From a checkpoint of a small transformer trained on Wikipedia.
Architecture: LayerNorm before and after each block, rotary positions, biases, untied embeddings, capped logits.
Each number is 128 + 24 x the weight over its row's rms, rounded and kept within 0 to 255. Layers, rows and columns count from 0. Numbers have three digits each. The size before them is the row's rms in percent of the matrix's.

# layer 3 attention key, 64x96, rms 0.0561, rows 33-63, columns 0-95
088:156112110127100137134150133143143120096073127145124130157157142120097151131145100143080131097126157134151111145158125157119128192136090109113161147101060114102108109131132128136124110103158128127130122109124132116141135175124160105134146167124068113120150175166110084110114122102106108151
102:147134114110141146116134112108093134144111104140134129163140161133139156140134092140131107169134147160114115150154153145115121167118138149108096118135079139124133120158177131120108123126106134110177115103101111120136167123122140090136129153147117084146124163192087152102081142127196085124
096:091153182106138140165125146126157133117136140106140130112135105137124117129124159115165135130119105126140150096121150101110137129139139147139118100110185114137126122119044138110158113126151151135071109170139142130168111105101100121125091130142119145119121081105154102130158149127085183093
097:132131122081127144134141094125084111134100086149122113117138157165125135144118090152128080120154153171138140112162137148115137180149101127115094167128102144104157103146140107135132145163116126109158161092107099097122147108144133115100137160119154086136163152167083133106101093131155105115
098:156074096101104134096105125126088110115104106167133122138145140153145196162109091182109088134143122167112118116158169157112131139135110130130115134134102166102148120141118148131143152112112136103150113093099120148133161129152137139083129146152123117150147143141099131077127109098152103159
104:108113120105158158153161080145130131169105117105124121129175125144124140104143128150185116140151099160146109140122137141100104154141128157147127123121128154102151107124167116132115100100115104125149159121118086108165175136112149150097118120125108109092137138114102129134081134149160045102
127:121119135148100123144128133111163141090121167119110147105116082139154092126117167115116172088132102091122146157112136094132116114150110125142149098115157091127107114134091153167110124105122145152118106184167164137133124095122141121132125133108103156128087095092170138143161161119076158133
134:101177132151146108142117162122166134116151135122133134135150130122121095083101175093176143125144083099103156119136117115168149058113113145125138105108173102155103140095156142131136151120162124137108156127162149109134114108136113133113122084155125152126098108094157128165151148124095144120
119:097120113114068122143104113113146162094114120136115125132083141128134105095115133106136117134098117111101145105133100117124158116130159141105128130143182110122152136111118125146092125127166174155099095143138112131103080088126123121158165114179170146170124104110131148150192130102119164129
097:179137143143120101126123126174116084144133156113138133138117139111094137136150146115088133102155132129128127102117163107129118109152112123131094109125130121102112128082080182171101174165134087164126146117127117131126129117146106126114151134075106153138149105081139119167146161100068127137
096:134131120083119118132115138146141146106149099125126136157141130122135134102123091129146108186119143163096133138151113164155169140099163124123120155150105131158143187114136122088133094125178145125159105102099095097120145111138147145145159087145149085118162160181095160124124115145113129160
086:120154135102140123099119166086109106162157167116130115114174144133098140106161128188124106127141118177165079143146136158108139130068128144109160123125120161110119147100166081109177090099127113118126114129090105097121103131119117128149110130144133108117155117151133102127108139164124150120
104:137111124127179136090145132141115097136090141122114152111119126114141136146144110124107123104160115103155151158147141133125130144149064108177138090122127101163139099144128140142120128130107131113111122155168147120155172123112118130160110147070058117112111112114135085106131134160103059134
095:091148117147127167083121147085126162124116121141123128092137116113107116157155142080144150116106093159099124112159100123109131124077145116082114168147147117124147127144159092121128113109117163158126116122117154129099119107125105093167152110185113141126114094171120122139141149127129192148
092:134120129134157090153121125125134084102111166121134149142150127084128173118140139161164127105124148129133101136135127145097123099165148141130130069103112137127126094101110164103145174151121092102111120161146136084165133121148132193147117159113119144091134127091115115168130084118104104103
115:143099092151165116177159103167147129160113112133115126137166112127138126108146079147104120135149170125167106129119142162111147179116114167099128112102127127120123091118135169148140125155121093112155137126112084144143150176163131136093113137095139150120128166143105131136080104130108090102
104:097126164158116151093111146137146129132148161125095118079092083128110110117133151096122125113114102082122165079115105088153145099123105124152183141128162115142097153121077149148143114125152170128120141160161161126123109119117134109164108117134110151135110083111130110138158148118087145126
082:124089093115177144120146096121116092173078109100148135135190130148112151108125121112126132143105157157141154129104162162117144138106163146133130133081091122128132135123155156095152079140156113133140129148114096099099148148129103119110127132104147156156106146123128109109093102137163095088
095:105156145167141075127087148133169108125158167105139141130101122144156137109139161065116163107105142115115134119102113104119165096098130139113132127112122127148127138114088134120143143103180143156109094160144136107080102140095126133146143112115126150134118110148164111181175123118095157136
100:130118171112128136077131187122108170124099129167145121099107142128088127161149142128117140094149105158128115146163127101094114106138132136109134167144115146119101130181111117137135166107081161108161105111103175142101118101111122125150105157139129137111125108145125109115154155163111190132
086:095163130147148134100103116144136127144117115174118120109151113139072114151102153144153127123156139163109155136136125072101172133113120127093157152092144100137117106117131130130179175124142113117134064136174136137122138140139133108089140115095092151108101126124145129160179145155093123144
080:152111118149073135104128154159115132128138081151133136148090134133144137159113119128106127109133164186127105153151179138124076173129115139102071114148108147148123118151099145139104150164112140114123108124110134108125120108162114083114125174101110115164123144146110117096161096117137171122
076:110140106126101086135096086147161158098131115103134102146118133122119068088153127100130154133107116067168118111127095125122181118134126127107163115147099110141127124090189119131129087124145133135139129145122096128132135143129178130134164100155139109092120124119169143149138153149106088150
066:101141125119107134124132134160115117112134121107146105161172121120167110091129119101161146170121189104105131099111141156123151156132109157135120137136126155144121141074123150110128087130122075087142146165138080141140160148115160155141144123088150110137149146105123112152072108100124086105
086:166125086152192108112164139109103136132123122124154094118169173156133173095138119132149102100152105123135145157131139158149124151137118128155144120142121115118149128164131105122119065107111093094116117129141145140140151129117145154125086155100129139114129149149141112117097083179171088112
088:099151126181126152139130119092138151125134134137143132142133091110146078131075144116157112128096120128100131081152092129146105082152131128140114157144194109113155129126126135180148186124100149151149096169126102125102119119116137146118111103167135161130115113113167131134175115126109132139
109:133113115132103098130094101172155114088110098120162133140115118113159105154110105121147147175132171121088158114107168113130114124142126111145098113109172109121130136109135167136127128175162144137110118138130114135149145093121113098098131114124170166175079126095141136160138138071099137157
096:138113091124121135138086107122117121117115109104139131145131132127153158144152092126118109164067142086159113085098179134140122133083181119115135137091128121101153117117166154149129114149160133143118120109111092140127129142138128138090149161166128124164158154113138165113160096072157133157
106:118144125089177144132158132087098110134155145144157130135162140141082164098133144155163115119119079174152132127171089137133122148098126110125171170126123126165112100140143123102184103124137137138162102089126112131105137146134092154161123146127103090093132137159135122120129139164149112108
087:075128153157119118143147184101168135108140149135095129141099130121113155108119144063108113096117117140122150153096118127148138108157137143147087124153175116155096127161096132140153166132096107126109123121150153144107158130081090131102120164096111158112086142130093133123146125113136160147
098:122121139121136111140105155130183113104102108167129141138145088112094128098126133146136139085140165115132102163152092155130160144128123142138115171127164142169094070156130080133095151113111103137140127140131153083142101091116093149159102105144098109131135130142128110138133099168148156088